Weights of a small GPT-style language model, trained from scratch on English Wikipedia.
Size: 14 layers, width 192, vocabulary 4096, 5.02M parameters.
Architecture: RMSNorm before each block, rotary positions, no biases in attention or MLP, untied embeddings.
Training: 146M tokens, 4468 steps.
Each number is 128 + 32 x the weight over its row's rms, rounded and kept within 0 to 255. Layers, rows and columns count from 0. Numbers have three digits each. The size before them is the row's rms in percent of the matrix's.

# layer 8 MLP up, 320x192, rms 0.0652, rows 204-319, columns 0-95
103:132137147126142144145107089099208177071101182120132105069163100161120125157117139186155156101146118102128145155094171143102120157122115131069142140129182136157113112124188099149177207120168085112101129186089093146116141029200124118135189110096111123137141115114167142164179142099094120112
103:122136119177089186157102090053090144151158093124118100136085112138121165152075182212105133164083105109074114177093112133119081127112134088082097165110128094126121123118165136111132119085161154171100096108193107076113190132199126152124150156056147152103151152127087107182197155132111075074
101:091151142159122115119157105186105121088140189131189052112121112115213151144133099183090138162128088118132168128172134137106113169124122155140122072098166114105154138146105123115141133153091115135125133136101154180157169128155201095106125134190095139117090140169175154082145095116118071126
099:093136134181119113088140099105093114089123189174102145116102091109121139185130171112138123095137154137124110152167090089111096173121122086130122134133167117105080140122136114159073157149137140112156135098168140122121124131099093131089147095141138081158133107209100068156128091077183122113
099:094083133119106151173078125115125136140112161133138123114092146163136127058112154067123104140115146162090145190107109058094162176159098157088128079175140153160147131111082151044053130140115144121166057114142161100135099132150103174136120062151180130136094148108068121091156118119113170078
102:094094130177123168103108133115173140137159087134119125161106133177170051087104172119103182195138111132139117086122086104149162143176191242118113084166173203150101149116116138130161172122127129181088177147091137132119164158105090165130119182146096101089096138106127157105126079138123130119
101:179137155099124141129152150157109122132092148148103130107107141151085120152111165093126109111133155134166129085093112123118145154132146124083130162104149114147094093161119130103091101117179109154090179138182157089185103101082136136127147110176132113138181146129114116098133121120119119155
103:132140128189070156171117130073135145111156155125105198163118133159122132161126094074140142193059094080115165119153098152143116181111148126131135143115208070130094129161125120109105129126148172120097162093184134142125155085164090178126094186218098134169136118111115136111107099139136065139
099:053155107163179089143118170092068141139148160151118187125118080110153123150176133169098087094117102076120119126121110091124184160151160089092128114096108124108146198151149169125220154092172114141106108157148148158131125118137126126086114115130119156137125075155146092123121119199071132136
102:103158171088113170129116148145215152209122137147125131123150130168179089150168143134115095136197119159164117172126110138072125143152135181108139062134097119132151126119099111108176072154087144147119087186089093136191091110199113064124142126102074105144153128090149123094095159107156129164
103:167115172073132130122131127136155157121068100114123129097153135086103137128096149151165168091197204110066117159136161149235135140139129147158076076131128161180169159099083101154092141125062144063138089127144080104150100110116139157125121120114151096117122166158116107067146096119146081179
094:134097108130167146139135135163188096111132183082145145113118149150146115103101141204136126102126186124081151125115099133084178193115097131154135088103057116139146149125126075145136142099118097134115032149129107156117143132085130150070091060175145145092118153156155099107078134127143189139
096:149142118151088120134110103173154086141119155164116145165142136158176146117169147107137076144147071153094157162158070115106153120140087159142088129079152163138167098130107133195194088143131150138167099153094108135045125085083115148126123116103106126144131124101092168104124136156161141104
097:170136170123120100149145119152171144096113176159133190139170071169192060143153087191123040116186127100097138093111146117111121072139151111065132099113120208141076110088107127093127138076039146131106063120156122163083110100127118122137111171155093109127123079101151170158112120170111112174
095:082101168175102173072124082143138117165153124107157098158167116124139141084149176179136172141151133098156099126077079170125101155193183118084137124087134130141129104143065092127092140147085116175122124128169127138114172074131171081152067146119072152073063120180147161151083101058146163119
089:173122123099167175071098122126107144128136176082162133157051158109157103136113162102154167106121136144164154167104145099177123134157149086123130171131084129101125096095166103125155158145123150159123107124174132199135151127077154147181114170116156149169117194079104076076131107133122134121
106:049128130109136093112127092088108142111147207129131182087138163112109166136132058139142096123165128108154125160115135108136175152095131149089111065138116177170128100130106194091161134089084196064055128045120158122119137107096128108138125122109175024152171105165137108124151163134142091165
109:161156098082128147099137137092110138093145099093152080162107128138129132105137065096126096119106138156063136112093129138079056214080158145147182142106097139180146129179135143118150137136082127179150090153141074162124176149162137104105109104158089181176141122171119192124132123079156090105
095:121137231140135142134093137162115106114135179105156175092146128084157081159176163140158118135133148131106218134076134130132117103088085169087180085123119154153174129053122139160123102186144109068129120117166141132135157130169111192070107093118153172158169143120132129101121094071134091099
104:217132146136139057141126173169184176131098097109118087121166108158116108157108116128121138096125085170171115108120121116093111103104107123093132070146120144139126098070150115093159096143137125172134112105166096110150103068183120158125090165181130071167112105134134171122118050120094087158
104:138187125155141091137154143109149113163107126126153126136102104174168104099122094155099152193164066180138129157182114095134139163154103186176162098139108186066171152177147150142140098153104115170134162134147192132139101093159136138110131162126160130033088072126129189097125144149128153083
107:148127113147097137133107132140118114117098117125129139138095082130151126109195155164127148111192121127089127121142128174143104142116113128089144093160161121102111148121207147122167158200088128108127149083107177132096110053121131097160095177117058116183126106102128147128216115161098136069
103:155168113148122117113094096158123108050160104111117094135101105116144068135144212113071128135108170164194090105115142121150164184149175160167103127132137126118093112125066088137186115143127107124120152113145128116100147123136136096132113148108065128130108121102147062087080121167192139154
101:119112183145084097146112157173106068115099051108141083180106150091116108128128099135111115134140148138084142127121132111108093112102105116036101151159150139228171087148111147127130098199153118126183170102060089096164129169170127154120119095146143142133117123081079109125090183100168098121
097:106123169079175127102142142176138095137126136159141162158097123128238147190120175143127120137095144151117118130108078115111159118122107150175092122114142100148102172169128179061083138101134126140142101200140174124103155187097135128144101122168182110129081107152124088110154055133168197170
091:134100122174114163095159117120217140119107164134177134145100086104163109021083086172116096121096120167109122078142161119091130140098121097140147150112071144069112115086136101159059110062144145171077151148081110171100117129127124095147145142144088198086125069121173095069088158142142095113
108:155201131101060129167070102148118139118127154118103043153144109101094131131124135078208149174116158195095097093146138123145170170150094116108141115191087136122120110171050125192149123189158067154145108155165159092107155117120114167106134084086114174139155114120136133134138089172151174068
099:144095160114058095181109117134051120069143098134109130153121095128155108070092171150189120082148162172142128128114135171111102130145141129135103166156140155152098109099150126178116077125112124112126103087086103091075151155079163137139192159163156152093084147125064111174103147102174125158
097:107115114122068177067066135064180163143145090078116166142166121096144165131140123128161152158145087138090116167117170169131135100085123119088069093098146076091110154140187130123121186129115169210070190112139095138138152145087127135153113142071107118136115116152108078072123133111053110089
096:104175153167112138162119167133111168090112121123141165147127117096112143137115120100064136135139188089138130131098150083164110124066209092184066092124113149139078172060137150134153099128142070127099130176124102144167125129146099100133106177146096138161200157053190142178142165084093137054
098:136100108158114158084163162091121096089174103141118124174164137179167145131153096147165091054232150117127183152098192172141133109118124137115156077110092122054118135112148112165161150154098051081160094131168132128153142106122136057155188149132099114148075143140129108073170132087141113100
098:114128169103121076119089115142144121094157091170163110082186091137102060088088110187144164152140105153073142209127072145117136151157099217122077074108136065132125085155120090150174090137117077102134089149133146167098122124145098194128185077078096189094156115125124100123103178104100130145
102:115129116145173184178124164099099132094151110145128126132126084113130129098123121168117111081132151046145098103127202153157129149100134213181157112164149077135154168156109138137076169098190075136175132107122179141121086141099140174125093115127139158106145129162135111190152084104143161116
098:085147154118122149070125155149119126141133172139129183151156123108123141222184139114100141167093097143096080189125128149111167137065097164135205122089152153118042094115129103143157162112140146124142066151109087161120120094197097127141109127084109113186127133181090125102120098126157168175
102:158091083053095127108179128094110124130184064116111067133125097099158102114100124113120114113128129141177062122156156061093125137111102136171112147165093143126116111054142122166151108128156132121090141107027101140127040123127081129169188135090165181126121121115121062141127149215112076125
097:175131095152167083091081169140150132075136072176125128104186121140191138076165115132064142153116138129171093130143175129153123070121117180128150091184137177153119156122155149158106163117111110217113165158140144121124125090175156143145138113117158148124065080170206176078146144140121136148
097:098162108166132143119145159144124104160135130126173147094103151121139098139100094152082168133097150195131148163078139121099104137164145136030140154119107069117121095117075158128088102116118090116148148125105061153146137108169159164089163089166120161130074130060131100069154123112111134135
099:100132111106129114135140105103169162171141108122113151165109108144096205082172123107164178177132119142103125105139200115157135139141113137099159080115085141118073087110135141183113064091113109129037125132059135114136111127138112170122090124176147051115155165108113134176152177128075100103
085:103106110123121156161114136094104151130067153126107119150156114119147141203154146161113109151100140111124184118132153087087055140155153113088118075144121101099139113079117103138117181143078130167165163172113066155124166118060121131132116120174110142139160134123121102128099084181134134085
098:124164130142131094084145139176096155102128070128140131139107139121123114112179115163120135110143141152149130099145133060130122089119170081069100107108087091155141171137101068145059145082078098088107151141193132116092090123156125131116146069142147125183095161112141132094094102176179094076
095:073173167080084128097126100099152130135124162143144069130180155134113142155153183135163189170147100156108130147100080178169128124150071108093143163091095082190134109179120094164150069169086106107141088109130148105074140161185137152103213121149077137135152159127161151147135125095127172119
099:106161147091101115092138145101134135110112140146118200139122161104133089176145112140093129119117158105100073129104152067136089092116143110150167128131170156130113083117161109122123093162097100099159117107120137121178158214105139107137146110163147177065122092151183084105107152159103071094
101:114098059074121141096074104154162162124095108149149161155128156113208118141127134086130164140113027124148131073148128096154197093139115162118119084135152105106148171130151142119104127104112140189120181121069133131120107094112152148096072161202102121131096094200160106105110154134083102126
094:118110166111150151138110156104087075101121176111153103126143130149180061108116151125071125093118145189112161136135111114117160124102111129162146160083149110167116149116115111160075073100049148128162119094091184102144191138181152166144155106104137150155123117120117149114104104104112159127
100:073207145112130084118181090124108097144153120152104104180153159186171160130089110064104188121135071135148085119141122116156148095130120102109148134104108162145153141134122123182115160080098108089106149159078112120098166115129131107142153098170140059095183122150118115153109070136088147121
095:142121123112174104165148126068141140165181121114123160119142139186130111094160108115113111100087118127165107106183111115158153165133134138160142175127137175113101074142186124106127165130168100102138115184072106089169136134117053135172138165060170149080162069082145166125106166129090154087
103:108133106176052150092146130104146159120105119096145133126133102124132193075147146106148147171143147127085112151121116134140056126126126068139061165152137086101112152118149055195132124099165165108197126159084086166157201185077122125151062093123128131147119192108081123100111176068158138137
097:102108161137059174140168116140116087103090143081139096101129109136129168100145115152122090153151153119130125176113150146053170166092128121131098074147177088171133137153070121104171145142097060163146122136120102157136155105106131098117118146127137085070139130117177124100158050110134153141
098:131121147153155097067098128135130085092086145145128145147084152138131139042110086086134176156107106172142144157089120133149173096168123037132176166081098148151167084101158155183118126169107121195097132110123124123150200149091135136180138142132135149159177121174177193140106137060093123080
097:102207144107139135059140130154163118136132118122155128107159180107168117112170161089113086122109104141144138115097101139120073179159091095174164174059176078207194139105117112133148124151098110098138160085123119105132083136079131175168082148144125159124051151083140162146106109062133135153
103:124193169118081160117112142171110059104126038085156090087169157159118164093115172147142156166142153088126021133062146123073094107181122089136122135150139147129152081132135104043190127100088156089098153155127083130095087126109150084130175100102127154093065160118113109151158169137103085128
099:140102108147164121106173115088094124095169100063130105073145144100164139119138130179120073161137092156142085118177161073092099101110101167142117141120106136082135184121135092118059163162046100108080094190141057137121096127092126098140113117162095110043131117103201149131147183116141101145
098:137154102143152150202191144044133133073122119106156125151108109105130075129138107198138146122095119163139166161100133128119131135098171123093141088117150143077080138162144145090199125141130115116189167085165099172180105138148120126132100126098162160112092156110158094155113113155124135108
103:104121153135113107117124074146186086121173152097120112030167108068090118141104134110113108149138161086093148164123175135141092164114146126161129152188110117106135059117144100140123114112117097135191129153102136107115170106123132155187124186102119191117119119057114164144135080120118146132
102:138154172122123177159138085138118131213111176088154121090186126093084128133151144155078146156084137095122130148080133144171101128194091114126087178076138067105136092180135076137095146175091147119072154141102069139158106126139139155150158115097153153156097148168114087120161112087128110160
095:142070080046129119094096164133129146116125079169092115111094185185146154162134095097066095133114110148158134162103118101126096160079074120094143164108117162165143095143110133060118124155188126078128094150196087097107109103140147117176145146121119125119076141140136104102133094100120066140
098:120118095145118127180147122139119078163141106209136107139161108117090154107132104135179128143101115135124109127103164149090128232055111119162182136165170088099073167127164103132090088124179107112078106102138157129113186110152143107143120223140108119117124107132127084147053187125172104123
101:101075122085131139172081093170122172138181185109122138157116194151130157128100181142093138088153096128078117159118139127079129140110090168129143104074131188113140105094127219108129114085166132118111108155161129100214169115147128158116082116079120165092177130147124125130135105153098151159
099:162090127118079147109127103074134123092067158095128105103144128173127108140167104124077114136148139113135180152104140146088097096111145114188117184081154102196120081189117069130144150116097120143086063156093151134219216147097117151120112085147086104108155140105110114155116184160139150142
093:075122163147145168157174136125136112100104136122130168118126106118156066141148179137141143111155138138124160178054109119047123174135115097140087108130067139150137103163126117068185118146170157142132101172126085129144181154149083080115114162133110144089124117131102099094111122085094141084
094:105123078088109163191158133146082106149173109124141107141046131091135110122175123098142138150207132137102126179136156131106130141105154119090147098169095147080076110120131102208177173115147129178132109202173151130092097117186142090074128157172093105123175139184182105130161146153158154152
094:130098144115079109151216082057113154166113102158148118133100152175085118149109106127124099145146103117084162090113097112106103163136125182090114126153133125079156147134143173130098156113182072137207103128151118159153109158078143124155071095172147144105109116083151135155075139142151147048
106:070130117159160096119182176191129128105105056174153176129123189097141115084161094088136110168101145153115139120101126091153132128116067212112199106146119103109099123154071105099201174188159115124188127130144091121094126135114106161107155129190149128177184129116175167188100099123156108075
103:120134187113162075146099098089104125163136094135131113192150088154108156092125079134177132138138128079079166070122194132129088186115130073170157107122051104152098160117161098177079127128108164098168138131170102144195154099096129140149127127171184074111147117138126125149156153116197107130
098:121123132164168150103176127111130102118128079180132068140128151103112166134160086195169099083190172122116146167092080139163152130125168124189177139119132132119104161141130069170172108096175122119163105158128079125122186148132121081142161087165105083089137135042099092167136078109109106095
098:210148135143182150122086132148060133159115108128119097119153145157122100100076147110156176136089120138097156106088147164190155144156106088099142190163105091111106061071167192177145134161193166138127166132107149141169123156154096128160060132117150101108127153162163109083155138131124167091
099:156132099145179117165105142136140107137178149121133102151153148156074093169120136153142141087171068195105096115116132200096126127071070178106201108197126124104106147129122162161128137103093112143114088075096119119092150056080122098167125097202103165178142175178171167161116106173103151166
099:139174157128069078134122099177077103101146178122152126074136124140124138151160127118148156127149108162167117069157144174084146105071098103166122162145167144123154134147078151149154107157105148128102110112108110122152118143081165121182131138150133112179208100133101068130118145107125063131
100:107091133160102185099167140162164091137143161093112108169140156176131064172126149111168113115065130101140163100195170082124137136122139120136131166141148121102196181073164142092102150204090098084131191100157116156128107151148116107135091105124110138111101168153140121171165119142137117123
107:085153095132136108170128154070111134092176146151183073093096090098136078191142133144161127069127084155145200137120124153096151153064137089137184083107101143172067090110134076154102097163093112074112108127107164175113094140178203088184169139139104141165132116109119126128177129155152101088
099:142147155135162135097069136133101125112139113145100177124128192093107111103173169093099121176147145163165104097102122162173154139153145106152111155133133137151137137135167166154139130122140063151155152118136121091110117097172106103090091192112099180114085110106127124119138115116064180199
104:072160085044141118191089169117156130156131103154096156138148141105107108135157119146079115152154119167128138114122141110122070106131163188177140075145161093160134152127160165119174110109132126133114086155102106098146131112097102164125161088166164107089164184129151173173146090113133148136
106:198118093196069034140144110170133171146084124113124148148086125175144150136103123138136222137136161120057164102193107132160109133103140087102122094143141109149172174167159097093117112105133108094164086110135154135085058085119119127070099122136075137119151162063134153106103158150178168180
102:094134109202156055124126108106120115103086142141104127100115132095139149137072174127164120105099115112157140143208134100106128143079099137143129138097130106136136105190231172111082106125156171109101153084190119132089106123080084123140102187115125158137118109153091082107158134131157145137
105:130096117147133166157147087157140094118126146119128139151162075136142118117091166149090106153146122090145112102172184119104111094154133113061140197132071114130140159139134116129092131211179159174117176112127151115138150110107107163099143104103166164114154096139152181138137171135078177139
114:192107081180182110136143143121154139151133145127115063197140101195152160144155140133165155073131149041081176115115101151122135130115094121114108098120114155122147178112098152149088140141173076129116118173165111165121134135152126122137143123130158103107140099108104146109109108136177198166
100:163186129170125097127121118113115117139151111198165104165135098131155146088170098112113128140089092124124126148159121104163137106126145091104113100188062060125121101139115111189140162115116092131133145136118134121045152102143122106118121113130131094085134122178091143152166088176141097145
102:108120101118119186153124132137177082184182133181126123088142125118065064139134091108149152119140205139108124087127110148135087059157123105116113102140166083119155136150092132141154119154155187085099067073233086105163145112133087179097151155187121140127151140181125119169092090123180153109
098:171109124146167115109161141076176154099110159086124097093172113167155094114098124116118107142116113163151128138122138127130199081088138158114086096108055154122130165145104146092160100105103107127077094151070115130134177113090149144102099117118118177179103054057115070099116139122117112099
095:160211134142121121177115061134080110160121133118168154117091133125105151187105120169129154116115185107083122116115110214158147113072153157095076069159151088098114135081162155164140135148119148123134168093095148193171117107142132113121118171147179112119115155117122117146151114122154127164
101:149170106052139140103095150136099107139097125147147134116140139120136078062092158135127074132136097132122044069096159151059112141146162161128225119101102098195111121133122092115128047154095131088136118162171086122100110117162121160138166142134154102191139113136113119097115075079128136056
103:107162100141143137119175144131139122141109126158142033119155136112105118146187122125167199096078132114061148155084133128141130113078111084196118149117089103133111083138117166181083108166137125140118090134119101152087075174128160108120100167159114151116110115128129138126112129136181115117
103:125113151131198141123129143087128094126145112127127137158121119090153149133181111145105177181139108142111146136168121162155059105115165107159199149108163111142106135096125182159147116143129172157195170144085143120154120139114094172217100093121163102127128125164098156169128161101152112168
104:048182071140131128117142138154146160125099147097148101109130107142138123139136097129148095093103193129106109118105035155131084152108117083160158159187158107125095123160149049166149069107112125123144087115121107117151099163208116086126097132060149080116093149126144095113155134101091113107
095:145131144036115133176090102107144160185095168083122126178111101077173179083125115160129128136080143133179128121169107174161099126132145178093145091139168136137179141110182104113131104149161130076128093132141085145103098134099128158065154126097135147095155165144139150167154184170139081081
103:133088089155121130110156152133151111101151124129146099130120171169193153174107178123133097127107115151115141150150140148145103121146162169160141132090111103137121092101111152109167141172156100145155098191096097172124146075113165107062165133056099091085152055090115125091168184145090126105
095:129107128108084193170166087141136115174180112100131105202077138107134158140139184089123110168123094135144118124142155165135118121091104090170119170118152093154149144129113112114080103077139144107145175108177174148130113137156126162149156205098144132147069185135083103096115083138143151172
102:139154159201095127099150141135172107083161135115148072089143130195203108141169135157138113123153139062112189142142147149142133139111089138159160132088159172181156073132070097123149152147167132140177110111134057145088185141176159083142121118076121106111072133035141110076121164092132101093
101:142140109090104136176114177095083144151140114146124157176116150141079112105136152138103132112132160158072129134156134150089058155128138106097118090101102078072152173132140106068134098128169148145146085165093107143067076075104133111115133068127165181100138127067066126097180128095129125131
107:147116130165107150140079103083202127100096155142095115102092091148070122109091094132120165096161096135109135116135148102212163131143171190110132084144176105156124091158107133148112138165117188175104153110117184126182114095144097139145112120085141130094114135091082135111054121148184198102
109:070128145096098126209186123095113104147096113096161088126152160166123109167131157128133154129171207139150164133121125182168123139144173141119179160160086129127171104169125155105155110095117135138185151069079110113160120125113142154104147120157069088157073133114088163092120130148197097141
100:106142123115091090149128107121116129125116089113157119096117183101170149148160071101140123112093213052155117145098093112108070141162135112167103135133052110189118203108115065147050172070117147081147114136158080139114136114149104116158134108188103161152129098136124140137104145109131030136
098:160145127094159123120192135097168114105150164122142083183125134134180159157120191149088116128090101092171148098135125104129160131126107110150184158143144184067125137097111098174169118162106149078092154176105044131180150068147088133097157117152120166120108100090113140128148157092092127137
104:152117118033172162132106051133119126090173184093112125169180169168134153139109130100108092048178108041137159145184138086072182069078101103109114211122146123142165183134066116083110140134097076157077152112095138091154111118113119093151136160118172116169118119176185116123111128165148144110
103:139122144098171103106152160089124101116104187167158097094148137130120144152097096183091184094072131063186101098125127106135141165165116138105148118103122199137087112158193121086136116118189158228119209105112169133099059104145163180107142099151156076151133083138076147140117126149084104135
097:102083106189120147161116125121155086125090149119138115098081088180165100111092134158139148124151136126085172123134180119113102146144141180142143112117146139089082096127180106102116112130100148178126112167137121147208108151156120099131129097184087124078104082106071151122172091134101141091
099:091168122159084159126119130126117136143140105153093094142200138151152145135057107091114165121142101174107078119126099097105123099109128097078127165081154143152128122159160137150098110143108079094091147179130109113077218107151142153135113159165091125161177116133070101145109090170178084101
107:158128150103106173154087142135108072140046155082098086179126143099131153130119114156199157161153087086055118093129074157153140171146116134145080149144137106127145136130108129095126156100124130114142126103171102137132125104134107127145152126099147126077073110133146135107102106065144105122
106:116093117158159102154068123124137153142123141107111102109111145137088098111105092105149141084074152066125144167126128127141051149166077078155165114115082155177150119122129123142067120135132220153171112148194086175122130127178116120140153159174137115134154110102118187131137083066153128155
101:147144181175135125128191116076120177130143172101133116095159147097099154114137139178086108181112111135124094125171139151056105202103158101078121126122107080025075145150135111134122135118190145056142146153138157139071147142125130058111100119127070136036153133111105082152147131119135087088
138:099119200109100176151135058128140093142084147092195165121140104100148090101070102216114173100084094120126158106173158094159141131132174113098076128094184094153113104089115151170122150165141148178107184126105086196151166160103164127092153143155104145104077152128115086096105131133124135135
106:151106083120134123205155133153077121141130128156137106210117128117151143070128152129132131135150105121123151146126082146134155115129154114164136088172136119172151143131101112160125124066105113095125108161053199112115132130098131127126166138147165144124126154133110200137155122102014116099
095:108079146159142124102165149156143148134119137091162163113096113113118086103132069138130116133052109159120170090165136086117115109157141139165154154126165124123165117083147133159111153188153114147107171113189124155124156203175130138100190128145101142167092165129148111124153129103123097093
096:202086121102202105103075095121137142175094132170109171132125141115143180107152190105179220136121097155069167078138148162121122175126114139124070128119113076128121099145137124125134105129129126179171107153070115122117147130125096127148134076193140119105120092111098099140132139107118150110
085:149147155117111133126055173087144092050109113113111098174133116124132124183094154119175149100089091117151125135108120139076180126111160071130136157077120209150038093158159145141121084107078076147043079145129133083112108083133189090193114122088105094129136061165126134175155118122119084108
093:124106120080142147116165114110141092125176052148132118100150183070146140138161130188095126139150162114074143112116112133056102133132143131110139104080135080115084176151096136117199159152126184122112163137097050090184147128119128114146101083131127095203174106145123123106132168115079111135
095:144114115104123149134133115115083088153081112086105165138117131101121074152080126095097130113110077168142111129171161075165122117074142135132165124123127089135157118089162168158121119145127102103170138065049109119127162129152124158097196133090112125076072161132199142129169112117079076120
095:101136121091088143091119136110133122124161147116079123109074149095072099117087155090075094143121099153116090113149122056157084121126137090078130154104163143148156130144116098140071074144138121152079105098147097119160197097100105111136135123167179152116089142171142078118105112070127175149
099:136047195113156131118153133147112112125141142093118126148142112183100180129098137143073161135157100106108119110181082110081160081131122158096118136119098149097111130083119091097150170178087119183116197135116131156112115068128127163130123110110114122162134106162098132149133156116141125070
100:094117139110119155097165124170077157139131111093122151127128149126170141087084117111149104099138130084089101121136069115130116110118106151190138110108107110125119133098151084150170111111116124173136064122129150124156144147148113091084149100122142158094100090167197162102128150143150177128
093:136081115082141095137161081180146113139086107127177130119104187083111136079101154152157092121109104148130152146170077160102168085102083101126063141135032154098179151089120143172122116159153107130179089081191109180140129090094153139160138132125152142099112150126174125106162134150119135131
110:129137120141132112127139084147190152111164132094185134125088087106194120151165114139086204125158102106099186126128178114097102075044087113147083114127100112144059145178123134161152148145091142134118160059085155101118122114116196161084075136146111123113179105163164155114094143111113117135
099:105171179104108101174130102108119115136136113147122068133152112137145170166140075115137166109111143196129099159133178134158116106141107107105106125135136075121098189140152185122084113177119161159141156134128139155119109083103099211185162137119156147068082126158150126151120115058111109138
102:101131104111112138141065151151135063173120097088121166065081151080130188174093146143163098179142118106046135142167150130187115081143137149141116090086136097119155103096127124115167115137156155167177131129093093133139148091160114116116091084088146112088116173160157094114116118129125122106
093:105121092144121167094144103127065105145178125090118112210210161120133122111128115060189088128118165106084122152118147123120181101154152118177160094156114153196097164060177133109119140140100139072111115163129056182112130119132120088149123142131069178056105113088188119139118103155138157136
100:096189158087154134144152093151145142171137083207138129142158119137129115128161137100181087140148160087092120178126098142082113183209170166097092153118086112113139151155185125125109170129183132133142157141090071147131080171111114157153081123142162165187104164136111157142093095144139129159